Each number is 128 + 24 x the weight over its row's rms, rounded and kept within 0 to 255. Layers, rows and columns count from 0. Numbers have three digits each. The size before them is the row's rms in percent of the matrix's.

# layer 7 MLP gate, 320x128, rms 0.222, rows 211-247, columns 0-127
080:140130119125189108128120122138164183155145130135128149081160139127141158166131111095095114146118188131123147097148146142130171199084156114110171104111152118125099133108125087138127085086122111159141089142124129132180114150158151141133126117118133119099124136147152113162173118154135125147121176124098144144147099133124140107161138138158132129093131125102153112131123160147139107130102
098:121137080130174169092088112160102156132107142086146116135154120132116117114133118108127060159110125159146084100134110149100109189141144076128104147132096156141115158149143149140107114183153151159132114123121139123109107108116121146136166161137118080149144098118101144115107130139137122109150121160109152132137144158136111150109136093117138140100134162111147155079132146146124137156179
126:126150134138154126131103154108098118159137124159083152081092115139151145101118147132152123124142155126116169157134067123085110144157117127113109112120132125109065133097157106117124147175076120137097131154117126143111094079112093135166132141145105136127102126175151138126130105170152097087100148100142125131114107171131141110140159163126156112115137128136099139158106120149148139074103
111:145107124135121105114135136108134135141116134122138107076127165110138119136115115115141139203089142106175179121118175145129095124109127133140107094111129143127133117161107075133119114133140091116141132108149145178131099117092138130093117089117090098113112161190133120141112155112113167087145171141101128116157134120161129106145082144093115124135141106128103158138109126089133117147073
094:130131123116131149095143113149144147105164104173131116120120097103141141135137078141126062154121121131126109111123140127087129143105117166126137108185145113082172135126123102120115104151119100187060084132124105132086118115132119135132124152141130118156117142130092145141110115180162135143131158146131103138171125097119118089116124140116078116098140107117128164147112161163155165095120
102:111146152129111147080096140107097099120098134165104116123137059131129117111131106122129076140126089118098166126176126100114131118077155075146093139123124101106137121115127122154152160108100163161125137154139092099135129091114134138152151124118119146123151118141160118122163098119141093111110151132115147130114154126111130108166110161188120126150097063109139117082112108123092127134120
087:135148112094148124103174097106139098142080158133136105128170142119109121116131115124114129119158131087123145113135120172099113136087111132107142154150115097088093127149175125126074151158148105192066149129130145161118077115121145075175127147147140111134146084114147116091095129156153155139132141146146105111135175116105126143147115095127127106120122140150128118139124121154113128144095
098:077132093104102115114142154128118154106117149141121148113137097122150152150136118150132123168143148116087144090150122107110151142131126089109150118124101130093129102155149119116070106165070069125086104117126143116148131112116143119123116127113130147096156103142119127140091143119130136084170132099094131140122085109092127173092114100141152142167133120172142113137128075079134132095104
109:135171129125124142101146140135148159101150106120163116137145119097133106101109145143154112099147104152163143120159079134115135121099121108155159120174097121140116114119166138157096174169114152122122135107153091134074132102130165164120102137132132124169116142144088182150129132095118101155131107139140121126120129123107104118089073132118114092130164104142155099144081100111115130123066
117:119165114189133130150170162149124141096159108181102089141139150141113151129122099119113129149115137127134140080110123147109114148117133122122116130163140118125103182101130091089134141127160117145101125158158113128126078107146151125110138156118091138121183129121139144123105116160115128112113151125163124115131114094107126153084143093118131102159152127192165159117131098074121088163125
116:124149151112122109161213134135090113121134116134144141135111165099144128122145118110133144101131116147137109125134071106153111136101124114152100127115129127122112167154160121114109123164146126121082095151147163151133089141119145122158169124133131080155102157150150128133112117076156175162113147073174123131110117127134148130098160086134152113129155121134149137142134129104175071113118
094:124148085187132143149116095126166152178096129122141135144083104140135130131133149129124098170135141101153080129122137133128163107162172104129115085138145121156120118099125111137141125153107095091122114148139157104133132140130162121159156090105109127112147125127074119178106119125149071110117119117131107107110146140180131135160104067123130120158130140090124144139126150120146078135163
094:138143092137137098147130128104112134148106144107118098106155145085151103127131094144155117134152155148101138092139146163100148099142081158169074096163097125094089133155138120176137119172085119116101095135157136161091113147138140098103112130065108143130108111149115121114098122123094129153120144150131133143105132130124110121161149107089099106164123093135161144096119093104158147129131
096:154147112140149148112126120130143127138107132138177135113103092150120119130092139089127103169150053083119141114131074120094093103134140124146141108108139145140112082119113094133114142125097117132152149116180116139112167116111110139153148123144091101166133114122117119113144131141152136152112118115079160123139110121169171116081156154109162093136155095167112127119189116159151121115147
104:088123140108112127156125139118118081104127125137107125147164083078113111108105125079120112144122117133138131087144081099066122101131156110132139117175128079119109081165125123124082135131164149134066158109119098125131137105125141102152163146140129178143132117145094164131092154135117146107130140136147112147127077145132108100127098130122159126114125141108175111103117175130126148116139
097:133137157148112152135121120186113130140105137133089113104130110161125125084104089093108111145143168108124098118123143119136100175132178103109165106110114099081105192114121127067134127124110138106114125121171138151140093082152153129111140125127161126149104134154112146124160164141113166135154129113088144130110181133126140109133137134139134131090128140091133079094132148140109127125080
083:152105085130130126158114138130139138168121158105155153178118096108128159147133113132111152089126144125110126157117141096184148094130149133130103150166159124103152135114141140109139160143098137129165092171130145130109145151119105100198134120129126169121172150143104157135123135151110140137109096084109086144171105130120169109130130097161101141134132124081116137130166130152127130080170
091:186098079116131145119128116129180105149089128123134154137079131169125077112123078106133121142153168111102147174148120169168121114143130156129089118162151129150112111159146116110119120121144122127133087153144116102100089114135120114162159112115135134124131096115129112135081090132085108109158132143119125157156087121079127115147129111083107112139131117130104136145104168147143148158104
110:107138108109169175124108122111141115140132132135146081157109151134111121078125103119131115153105127160113078144107112144096119150176100170098125134137121132130139112138172165131144136165143134141150123131114113119128138111134105141118150126146122144151163124090143126101138125129159152140124137123129105084132152089131144059190122106145157140117093104140204127140135125148099143182180
101:168169107128152161159136110116148136139132126133154111099125147162101115112105078109143117083151121126144103128141118119121153183095098166140140132108181140128119134128150075152122126127079112119113128133140190103120108103140126117147140089109097114146138125135158104127117148146139145136098149076178121142100149146087154150131128086115149104152171105120172152157144154141141125122086
098:120124126136107117105126158119157166165083116147108151097174165132132093150110133117161154131141148107139141115165136132102129139151139159142116123106116115102072104110142131126141131119117079135069130096132171142093123112114154116140116112105077114089130163134130108159113104118111100129129130110131183171098146118072062145114143095143111133103158125124124137116172099092120130109126
087:129156108122124134104079143107153131145119166105122116114142119127127098137147098168159150117138090086099144139129109125114154128160113133143136089121144120154150114101111133152156146147131109115143158110119115134133164152118126153137148081129105162113166098144097138099123153138094125148131071168162130118054144147119154114090099136133142131174182145185130166110133125099138129151176
114:100161127177116150104134198105088109117114153151100091103146150064127107152109149146117138147143121107093126113137120135119128113084165153165125104117128143110113141117159135125117167111120111112108133143114145152153091106094148165132128095090149096147148159140104120128121093133181156137105169121115153100121116157098131150106133064121148130142118095112147144096133156141146112148111
105:139108109134110131092145110139129098103131133111118108151138098132108127126114097117145096133104120143148145084130121176120131112144119140147124122146128171130085121124099106096099158137128166122108120133109117104135160141136093158129150151102111170150088137196083150082061150099110122125081147128142118135106071077088132120104152116128095117154174119148134118132144124125131161081130
110:145106129117107126150137130167142120129142123126133119095097147139143101108120071114166132105129137113111091118129133165088165105106170158097133105127183104122151126122150104072090130147118124124136130098106144108151136121138112126112138072095157143145132124154122118151138142100115129150143096143157148150084154105129134071147107157156149113159146183142169160139128089173131152152092
114:141172173147121109106136124131146116106136090130115133131118135116125115151120156153123131119116151057110109123120145168112087159144136138099116135115105114123135115129152083112117145152072119120113139099120135128104111117136133106111125103136149107177110114157127086098112160152115143147102188097109116144148137157104152139166140145140085169149109117109138090127131182093160142055102
096:148138120127143121110159137136117127157152063137089152083104143075121066116155150119149108113141132111123135117105104130094125143131174126116114082179139140117119145131143153124163149144075128104099109155149139130075121088093167123165130102108129139132132143149094157113121135156156146138128123134156164114122146137135102133149095108098131088167154118152127113074143100111144115108154
101:125166118122195127089181134132151161136128155125112132143093142154118120119118100138158100125164133138118100145095123118143113126089100163099116143127158101106104120105135128088122166183137141140089127121141118111110121104122120123133140132143127139148125089166100140119139149134118083077165102107109100124152126160138181152119154172142112090151164157114108128155110107167151182120134
089:126128137145156154088133092154122124097156122146109147116119115109108133117123114124128110085173143110158125110124102159149091116105149110109087108105171170079168157155111144180138102110105122125131107127108119149064108139111091156142141149109104136137108094131101137134139123134141103099173161154102094129115102143120104122167146113123151140120142134126086098071118135134150097132186
091:141113137111096136125120139126132115143148115172062095121151148122116145180163120120132118173076165098156114102102122141128165146117103151105115117121099149137088087096139093148125117107097098203127150142164164131141127132105163147117114162139148120159135119105151145119142114099095131148140154182081141099157136122147124140126102100141124142092119106120114096121131132105151145165130
094:106129151110146162148130149124150137117101122137120104105156169094097072129116138095113110151139128123102141128125168087120133103145157093083077131131158146143122129126172095161099141123116079146132090133155128152108122168144121098082106146107078112144141129152140069099137124109116119140120120153137127118122109142143128101181139109118107150144105101092133134098117081164164115168129
118:136147174163120160130083104149139151176105112137143117105131122118100102150120104178134061122091105085130126116115150129148109111145125154089136108130134137145147124113171130133125135132093117137120111113139142100151109118097165160151134128142082093141103082150111167117120169149125117119155143133090154104168135129165115134161104110162172111135120107157123112093109106132166122080161
091:139111163136144133120132116167129145110125127115114084123102158130132145145113117146100120137157176136097066103145112132125149146157126108125163122160093167125129129154113085075121172156144139155130150141152130105116130119081104114166155164122148160132131089145080135146150135148148124133153107133120122157126108144106163082166086147168143118116086145151134128175134131180143143091122
096:146114159130089143159125107099101112091109143090122106093117214111105139099123103167152132110135158119127128131136135132152132136093116134110113098127121136118110148156152137132141138099136110124146101112142086130127127133128117123109146099147119146116159168137146166130122103122179116107150100088143138114107150093104090113085070118087139095114099117140172111111132118131147201148097
105:096138161098175125123138127118116123117112112152140112146101124141153165167105156117138087155140155130116141148173131127095091090099118155132116118175132128152103150160120146071124122139136140197116131135129146100123125103114135174102128105197134115147150089121143121140085145151136091112088126136107112089085132107108098113118144155151155166122108148116139141156124141137139171114159
104:155182101153093132156129156146123130126119105162117079080157098136132075137141135124133153158069102110119161142110103133136096107110107146120115115098149121112098149123132107166123167126144158140166109087125135165143075105111145126137165120138136111166093125148140152135161153099118149150170117145137129140153088134143113106124134151106184090165153103128143134118122126096132097138140
099:122192102121158132144155168138076110121198096141126115102126107140117132133138157094113120115150095117112105120093095128130152151101137135086131103163129125136083165157150116112168142123152130150139136168134135137103127108166149110082138146083108121108161120100141181119140129161150123131155125116136126147093120180094127118094142142090147085116119166110121107127157107113144122123138
# layer 7 MLP up, 320x128, rms 0.207, rows 211-246, columns 0-127
089:124142115132201104150134118143140154118130131152143124105154127110121117147135080078100107140159128115150124131107167157120144140087140157166164100101156154141130076098085062179096089106120107133163120128121140119108140125109133123149156101134115088129112169115158153132136132162139141130155193110097132140137136118112113120161145135137176145112103098105130152144123125149153138124133
098:122196137123129163139141130130108104151118134147158159148107167145127145145133118170152138094086134167106091158159214113172108124175092100127110144133125147138124101135117135140134144171120162131123124128156179168116139126122120131136111144115188132112139114114114124118126116115099159126112138127105142121103139169111116118117123141083114140141087119100163110095093140123104114104170
105:109122113108133089159129194125086120110143125111161146111111175103117117075126172127115155111109112125179138136111155135114161145137130125113153117130119116110109171145146121123126163129126152115133143165112156133109097073158156125195150141105174133119158143146105118147121120119146153129124123101146112129128133160108171090179149154133140145103146113101124093112142114152166139133072
103:078110158116168112157111123076186138128124127087143095087139167135110110132134119123130113146155121104098150127117148109106159144109137129124115131067129126085115129140133101165129151098127141153118086108104117156108117105123112155136124126139117144124122119127181107153121145150173114133099169112192144127126102202101098120128138112136104096177140160127117151130099144131115143124109
089:141126128102157140132139166124105124156107114116102147109116109132092094150121119117156139125172160119107119128154107138132145099146096129130111118077123094158118118143155128137132112123160130092131114152195129136137144113131155134123139063105129134119162098147151106125129180071148134121135113101095159119097132131151108160105119117126189128199146152139133125115100124122142061171130
101:169141126148143122096128110116119107136104114120083117144120149165136109145136116143114148086121087143124115133126135108135123127113162147134141115138129104144086079111122123155116133132109097120126137130126095176116139137129129097133089126149135110105151129132105152027113118108105146131080116081103147112128175125122132096143157129170101139144084076147094088150116147105167143156083
085:150071131151123124145190121110140143155114175131172169171133166139130165158138104140122125126109151115129155155140143146138117153122142133111157188113119129128105103131107155109128126143118107151105162135101148134152144161113101093097140123123170127096116118123159127128100093127136133162134165138171076119114161127117114082139112106169120129154099130179111107160140166130085147129109
099:121123097123178096179120136118151116082061158121182129151136128125149148122133106132123114134114076135132153111103123104138138133137132152102145127141136137117134092115147160146116127148128140129149118130095168137130116163125172073141134170136148141072104148139124144100105143091094154145134122156141131127096114129117156102129127120148137086205155125118129110142124144083157120073132
105:137126115158079128132154149107144152123142133173138139094114161116107107112148100122114134091125133131099125137140134107141169124144129131142106127120139103144124143109124094185123074155138107127107129145128178128102119194122117148170117128106083134158090135135155098092153123144127165082160086122135125128123101098113101152159076120113109150123118197126149108104143115128103110178138
108:097132147152128190179121093125119077098129130118130135140105134091128132151116133121114120125122136118153115071113135057164142153154131150087136140155121161110145139163126161121133102087165086138113132145132169102112155130146127143150086146111128089134147083102175135090151129133174129126117108155094097108133103115155128077104137138142132137115117093095139106131127129135113138111157
104:111126161115134136166128124131143134128138135122113128176123116169184129163144108122140147099141096154156131083128073132119099136108122092104167118147119093127119169129141119124094146138155134155106144156093098134179170107142128149130149154144142117119143137101135136098094147096126156101153122152153097117133140124096081127120140148105131126143139154123106114176155096142144217096143
104:114127158142118098146189172129111064111118119130119143152182140132140174161163139123108121068128134159114144105135116141119115118115153105143139126069097164113129095126083080095107151116131125117112128104085119149114115109101127112148111098145156113149122148124136159128107140133128146120113136134102124119184138150092142155090121137148122129118122099128081111108090132067114112109124
099:106102119156117109121089128115162156169122131128128161126161138099172148152145131139134152127110145123109117123096197140126178120130110153170108115128110126108125127115130108112144115169068108102104172151152142092135158131138110119110103116121093122086144126112107105132131095155126074126139116091109127138105136149157129106112148056129095119108126134140137164126123078137164104177112
101:134105113086114134071102101121145127112161115162126155068114182107125136117112126104161137143166136132139152137131136117128134155152145099113185117134116188135117148159114161115112115144136102076120117114107150158144114126128160144106165111155126130133102103108134158105125158136157122093136115089124157141173132091122140112102116171088110105088135151143100149160150086092134148123129
106:117155134118086125120154139168117122108120107157122114148163123137119130134132134114109155113142132091145087109078141114094110151095128104112113148183082102140167146135117129102160176110135121166106115129136102147151047142126158121172132126153145159142152118134115172149090082153148119125134114110102093118168157106096131120154161120160098141124132150108126096131108120132112113175142
096:145123108089100146136111148153180090155152138088158142134107138175142137159126146163100125155128178157157119143115133123169095163149106092132123149129112110091167139210134132107109097102102122146141112152109118157150149130127135116173147119177098126139132110085159112163093141131104092138144121098114122146108132122116142097124146147122122162093112138103106103124138097132136111149103
085:102145145149130121077156118114104084124116078131109107119142194145117096143124133140117090158124118123145147121144142128127132113142110124107118093089108142120116148116129083160118118160126129133106130139153148144142107125136149162076156161142124075126078118095147132178153101106134094122152148122148131114125129121138113168123123118124160144125126125197110170145066131096142146187121
090:137119132114136140168100068159154167104063151113119138119127146152111127130105156139134068152087110122130125118145132123146150129132096158114092124129101089154059144124122134146152082168158110144119114112148143115154162142145159107141121119117121083128098094103134101127095093151103103116146125128103100143145155129142132142161124112128159119127082154132101124115122170100105112093163
107:110122100145056131146116136160141141146161116118142099081095100116152167113094114136113144113124105112127103185122151156148098094056092120127165114118126147142177146113092122123135107121105148143159141121138132142095158143129109118135129126104108104139155150149115147160135132149124095106183099108124092137119104147110109145108126128144139164106160133106121110088158113190118146120149
095:116102117123137107048140151147094108132123112154099112147139137111142124117149115117125129140151176154125152177166122180117124119139119132127134110159093143115132116164126156088148132109157110105123130153104092135106125119124117180114126177156125172097133142173116159109126144094177125132100130117113150104171105107140099093116113178143108131124122158150095151083109146174124121125143
099:157110078146135133126105120069139074174147118124131121128115140146132105123143133150163107133122126133105100139151094107109121117126169121150126109144111099109108106110165122101135146114098131125134136133100067110105140104139135145141106087074129143156151123137109172156137141159055122129109147124166123138136148108146121126114154140126145119116179117161101089105183121186122102117098
098:101141115168107103111147133090164135131191126172097126137121154108119102100142107098083153155105169112126148109119130121133131167132095123136163144148125129131139130143110151133139095096173162150135117107117112126129134123122133149097115173160155143110130087093121136127164065141142136128149182126130142125119159141085139145145172147132123159123138166118109151136130139181151195122117
112:173144113112116124105088086150121116113155096123123163128113092105134097118120132085119108121121127118109141104105073132143118128153094163119149111140121144134146114147103143096102124126123138100114106110149145133128105122165132125103134156167081151144150149167141100151109114135144108164166088109107134173163132099110114136087075135123095147133115128175128180185088085140116151113127
099:117113108144144108129123142128116124152168126127122147169111084162119117124137129076120117137150131092118125101115098151164118134124128092116150133134176145100146105137122119151102189132128093096136135078150132169087150116102054139124119125123195156134097098138091104113154108100107139128104120126144131133138098155154168078100158083084145145137111133139125116135111136153108145128130
105:111086105137076119109105150144138087161137129116153127163132145141159121157123141133107113118163128134101160153129129098146109155154122167141182122159125137141146124138126126133129136163154077100135151159148136146149123128134114145173102181164097107121170116071124140073146161129102140164132151120119140120132100114118110109127092142105071151107119159171155114152152124170103135132112
111:134085130098111135147155125074105115121144140129121110142108108149123125068120149123105136140110146178125222074131100125118148125093105131146116107146107120139132121122156151124112138112141125131142133124081122119112117135122121140146120123150152155175154133121131161125130062120118146122097118154165089113132118089127123103128097121079169097148120130149157098146164134122113089105078
092:130109136118118077132179116135110175167182082123121153098165164067133098123159162119111153111122141121146134117089113121129122149129196086127120111142132132123132150111139154135145137127119150107137143120125139140118121095102197128166116140083142109098119144118108149112117118155136153141102103137169138130141157107144150175135117098109155089143129137139118101088142098116114095122154
107:118149135170120088154140167126100103100147106131146124164102139101098141150150111104141142120142128127144141138119137124099142079119121140072116099081093163144150151163142082169092128120125102152140104105100148121147097129127113088161106145114109149128162126124131103123072165068105124161088118115129116137176118107138104098122086139149096133122101138123157142125134163130141104167120
087:104148138116141085123124063135080121137164144122137148109134119130128153152150172128148144142101096113151113123126100097149115121166090100125144125096125161126125155127136156141153125129099112110142100110116165142132178132114113102139133147134148134127111168130154137080160143197158094128150114092162117121124108154127151111156149071127152148132097148087126099117137147166091154086104
097:138127089122131148102117138130124126142130126173098107150172144166151151117148124155138087128148159127140147119127130127122101153112131067124117120106098159123147109144095137103115087124140180147121118182138119131084132149121147141132108156184121083126109125098101132119116132087106134145165145165138092127149105145141108104107083193170087117149138121076112096145119113127136130111093
091:150152165077126162200127154110144103120117147138092124122141107097101145134130111181107089187119111140131124096102131123098132129121117131137116142091136126122105097116102111176151162148110132155128138097156114133115144126105116110073118142176126146129080094105130147075109155116107112110120127153086101103130118128144097128126172143106099119139122142139136130111097146138132155099079
105:133128138107106149094166138111115153133117117114178146130074103116127101088113106103143132074123125146113150137151162126134192107133119101103123158121145112153118095125137088125091089146084146100123103121138109108141208142110099156113125145100096145125090169128129116132092162090146120137111119128153165115088152100103124136107123089129141119132135148158139131091153126143149138097149
092:120140107128159141172134117117117101132174122162126126106178135065144131109131118123171132135178128096112210155148154125128115128100090131167132125093137104170114068142134156131106124121092130126118131172107101138106116128145166141165075114114135160123119147152122139112122138171103134111105157142103136139147127104087104137130084145078125134130139134124114107104129111129157142113128
097:153165164141107112120112184134098100081133140115103138159117130104139150157130104120114133115096136145087147156129123090105147139165121122125124131125077117162105097115159125125141150128164133099116089144155159164133146190119077132145128116099154168138160148160129101155161127081127126144150158156183099142113130150106135122137096133123134096131175160154142144160138116129159125115132
100:095140125103125128115098141147159139122126121142130128114096133102142106133174115096107109141106127116122103183140125129112158123142137145117085107085135142114129134130104091127153126140118139115101116120155136094163080105120126067160104112111070134128130144087159119133130113177088178125181105122141129116159165149103211143130095104099124128105149116089140151133124134146142115106107
103:135119141111138119065116107111106109129126120086155121144134098147159135164120087120139151142158112140170112099121087165085131126081125053129104131162119138109156088123142113096111151108112172148120167106075108116131138124149186124119107123150127137135116139146114115128101095140129120155137142125103132123150117133158160105159135121185072121140141129170126108131118092166127129118121
# layer 7 MLP down (transposed), 320x128, rms 0.169, rows 211-246, columns 0-127
084:126141112144116031122089149106102136102128147124145083131124144120121135091166114155134129131076136138122141108135090129130142098174158128183077199139131163141117130116115125118156137141146146088150119109104163094118139113140123111108077152142131122138135115115162095107164102159108104115123128157175110140113146144147145142112159132128154154139175140147112145129142123125126142121130
097:114152150092091085090117110137136114139129106116151089085148144173140115102153119132183161132149145108105065136091141154144101086101118120123171112133151145156155144146173124126098152101137154146096104150092121160122083125179124135145119125145077126139107114131096167128122084112133126147160112144116137158123115105107162117122090114150105125102129115101144106140126110128137113094147
103:095114148144145135137096119145131159143140091108150117110109150098116105092147136089145169115095092144166111152162114094124131118123123146093151125136144167115137118083142131095164129132142144115144108139165148164142137123083128137154137141090083114087141182131124076162131166108126147118136111117155151107085102132151136142120163089121118122080073096151132142118088126131157126106108
098:146133121149098098093094099138141115155126165114119164159133110079105101095144150150119125132153135135119125116125181145157156136138168129163117092143071151149101084133120169104141114170094157117130160136165192112156148161115149103095132122147088136119157110074142159130172136107108157098111128106101134111106112151133112134087111128138126112112124111155126117132159120139137153128121
094:119120130097128155113152128156095098128142105135114095107127111120134101145047121104107108120129139122106115107166119129128133134093122119097160114103118111134127126110145113123094156126087105146093074115152102115123134114069119151145136145143120164140106115127107160149113140100102128125166130114071160101128104136104175106173112133058102083133139083124126117108102139132178114142125
101:118118188106117127115111091175157175108129155143149115174157151097108165126092128123124118108120112109109140097107156119147120115136102153099106160097144149133156129131147092138150121100126137140181121100123148125131170158153127128129137137111064145119135181155138144186142108157173133161126116100133117138127096139122084154135109074107155139120145162106142161129127104132120141115101
093:121127089120047095111131140101104139137108165078145142141140134104121160131183145141158142107094156160106157133134119107161186104163146141145121159132162113120115145118070134118138133139153167092111136117139142126165149161136118131153114111132123098107139109114134136162147099121120096107113094128108094116180137135121137124116120101137118181162101178121116151133113168124113118137144
098:101138105109145104127137098134108147102119158110111148140111104116155119084185122172135176131096161171150147093128123140100099158136151129118108116130133147122121080133133134137082108118103100144173139129107121109179116088148094120141108171092126100117143115138141109133075110094148134099120092131143091129146150127138162157094091101132135170149101140162125152160134139097095136130105
106:118126076156076115160175138162124143156106162157079143093127131120142141137130109121113158146115134101142114114134120125151113118134128111141156133103115114157117130116113084153119123106136157131120121115111136100103091120087149117106124147124104202114092124101132078073157147136112136130162122149167128114132092128125128120137081131124115068142135173122138180093098153133098117158127
107:128182147126138174166110119144147110106064108141173143142139159104123132132141126143105124114113130130107148099104149138148111143145110102167152118163134123162112125160170105124071137137171113112099152115114136110184104162093148115121171130112116113106112076167127107121103083126108079097109115136098148093129174100127139148120126129161133121153172145139150135158123116132129134114126
103:121108089137092098162120108133162130107081172142134169103139128175144123164146158088143152154143175142151127138148132087122150096121117152137124081095126120141135140081149124148117169134119090117118113138139132144145143152132112154122137108056126141060123115152146104153143108119156168117125126124115082125139095122167133129142134100142077119112134110139132119144103118125101155143174
099:155088152115148149135135131165089122082136117137117126117160123148098138157042136118136084126136132123104154130102105139131085159111120135114095137122106169092100120149152102142086127138156128105118094137125098141113161120090141166130148154133147109149101138118181144137146141163120160115128090130099146089148141114096136122083152161110136169151131100156099123128111138143091162132156
103:129105102164109096147109119142164116151156149140143170180164133116117164133173149136135105136102116127122125132103202128144133180124123098110172152144126120085174159110110140084111107136091105122145159129151127112133135145148100140124101142125131099150159139067125129170125118141153095155116107128115124152107114136120117125093122102137076146134077121131123143107097121138161148162104
101:156118138100153138086130157185110120115168154136116148114135108085128140114144105147147129137172118138171121110100139129123134129121134138114112174147156138118140137094164118140146122089123117124142118181117123058128150147110090159142172136132136157170141117146119133119138114114112112111132152107118098104135122191141081178141151108130118187131101087083168163112142128123108120123137
103:097170094143174096174104132099138181122113158124125105094110146146146146139140129146134137123130126128139108147159175112165129149108142124145125126101140158132137119092116147108124135108119100128166093169151160139108109118154073185104110085086109134103133134115156114124137138131092069148112157158126150143087147120168100130112120165137090116159143105125095150112128089120120137143124
099:137134137094091111098149167116116078146143140148133177162163133121141149125116121162121123085127157115143138119107099145162123142122143115146096121148099095152101075160104150131134068146066130172127116119104135137142144175077154117134111130112130126124138123127144088140156070175145124105173161160119124143106092131141135123158121108126137155120113121123080128157145147118125128105110
081:142139136129145146153140109126165144157153136129167161138101125133119156153077104101129136099148151142098138125136137126153115169121140143116158127126125116097127114132169131145133131115116129163122069157085142104126158157116083117182125146083086116126154162121092144098125152170125168084133148126098115123143102170106098136163140078141115093143131105101122124109170159177131126098123
093:090077096118114128130098123105144134141094157153146113141152113101112156111100148166109151134102144128129139137101146141183153141154113142143127136186119132108130119123113126144204147134166151089114129125162150131133175139126133118120116125138143082135137098057112111151140106129100090134126139162120144084120135142158114171155165148118143149147120117079079100127115148098130121115133
105:159149085107119170131127119124113091153145088129106086164092129172120148132090145160116127119106145112177128126123121111115121123117114129131162176130087126116137111142122112136119177148099146160125123129159123101101133121175133116111091167113151157124094139168159142121115144107146122174144109108148094131124107188102139185130114122121125066159141142112132133141129156083126120157155
097:149126130102114179142128157129133106127125169167112129094119117111117114101076142159174127123108100115130134131126093116113123136154125116132147070135126151117125094096182132114127122123118100098100091170120090167131092134096138125128119109153147177121121112148130144141096128116120127140151132143159163063111076109120153121110100133143085157143100110121181146083145092162136128118132
098:147112110103143154173131108155148103109128103115110117117111123139162133127141159162146153148151143101106103109102165081199106204120139148109149199123099151114119154119152104149160117120119142108106073115137108139131141132160133100147133134174095130103134138133144146115134121115159124116122118104156145137155133143140124150129134105130128182108139133088147092157099127107139138185129
093:167122102113163123140110104158122092078111114153132123123120084137107142160105128125160123107161110157109146142136116119145090173097152108101154113118160132095102131167145110129165205113164140125133115154126130126125113119093141126144135132129149135143143109170109133158127151129123140144194099140138102097125118082140153071143135127121123080138093137128151074118131135108139076132139
116:098134118119121185102142181142095122142148110101118139098083136089138117112107127159150137132136149121122101132181161151147090129112113113171142172110126128125103118138147106124141101144154157126131175132112142138108127133057123136141145123154141120147109134106132133113152177096150124156133143105101126066111138121160138154135130127128124049179118089111120081155137130145120112119124
099:081158108092139087115119174143142121142131119127128132137120120137114157105165100110130141116155121124152126122080144128097115106120115106116157065124060138190164126107095084131116130134115113174073141137121126135125169133121109115106108175163121144143122121139105127104161119110132116115108184136128113118101130154094149089153142127119181163102145111150141125143148131124132139133081
108:091128106144114047136147128132147093086152088131111100151115124159155131143125156099131111117112119133144114141184111083153112128147144110110148089118114172128120088134122169157119115134133108099114102123095073157139110099149211139118146146138111149156162085142140141144140146134117125145127122084137143095111110119162132147107124132145170152104147148144110108095126125126140114128106
107:130157166118138131149110152114157091124139086166140172085130138106127118123168106137113081121136138101089103154138147142113158124143131115112115106144134122117102100122166130091146121101125121136129139096131121133117153151168129127105128098107108149131125170184125108113143155105084103156085172131122144134117121128125135136141171133113118226123139096120107114114102130087171171137131
099:162126128127105095179111111149130155105129138132094148156139133131165164148174113140095155117107154117122105128111163066180133147096115110118133129107104100114159125131112167118143111131155132131160178144110110131165137120191115159108133182137144142136152127117131131149171128159157125151157154115110089187149125100120136133124118184108100098128123132135128138140109153126080145125118
106:148109111118146114159168154135124120105152098156110107113155143131117108092135160150149125125098113101136167109160154112106143121097104086114150124175158137103098140123088121142141131114103148056139069153131093115118127132140138081101106162111143144142151115125138168116135115142153103165124136102126125108169099136158123153142183158104147096087126143116157073130139126108157126102138
092:089091119182119121136126137129142132161092149095156132143124126106134143095116117132108105111128124135116156116110126100118164110136119162129074160093111102068100112122113128104106138105151149102104149065099107109135164149178089121099100129119141114157122124116151120119124140103133104126132167146085175148136124161122101152096147140165155151087155105127132131145192121102104131120114
093:121120108138109110131173102085125129179125101145109100090111112129093142136154121147103143118117137116137132173107104113147158093143125126113089116156131122123134166099119070146088082164173148169172121154173164099134161138152120129134086165111114114131130131171165093116126130131138150129107153135141134138139148104112154128118165157125123166053139132127140147140121129128104130099146
090:119103104133166163106074142141162131141147128058138128112109113105158108142102118092154176140157125119130133103121137124140124132111131115096145155124124126149132096118157152102094093112166149115135107142142137135205126149159141131118135129131080126140132112131119113144146090169104126125105150151124121119112095132070172156137123103149169131132098084117138112163161099138149137175094
106:103073153163133100124143112160177133156097114114146108127139101076117101118116133120149109064106119165138111139129127106133139083149128139143137103134128074128103108150137123125114142114140126111110124156137155176096148099121167123112121075151111121159160138112149123117183098105105141096124140078097113142130118123129129149152113096127119179157129126096099126150067106139149125127154
096:127077104109168189148136132111144111120148127126116166106142119118127102140097105127173117119160152158143157177151114134127130165109115091145115079116161108118128145076182172120132120163108156132118107204157116125095112118139182128153103114120142127120175117119125116113144096108104119130117133099130117117118108127118146136143135106101111151109118147110101155147125095131180135145098
098:106129131137135117139132177155118194177142175088122100144139122093131129127091131145116119104128138138097102114137125103131092079081118111099122085128164122113083150117107144117143151104080152126106118138163161117103106143141161146089138101119135136131143147072144102167133123103144093123161091115127129161174101146098108127123139114129104136151167167156131125145139157148100129128133
104:136129145157108128176155136132124104147112144166149164129133114102111095128106093105157123123109107151158118132104143128144176123160122160107116147069076168151114107125112112076110112107092123087091102127153098133140111183137153133126141112105152116127106087118092120109170132116156138148119179126124180120060125137147091147108133139126125129132141105136128106088138139130098133146119
101:185132146138085138074132146122108133144139113136085115135174087186083125083070115103147146141129086107114121128139113101152148122126130126107134172101170163136151151100100140122126142130142110099161115126132129149139113116143068091148134129145131139143117123109137149111102083162159183141101138118144098140119137139128138128133099150116123096139136130126135141125150139099095193141136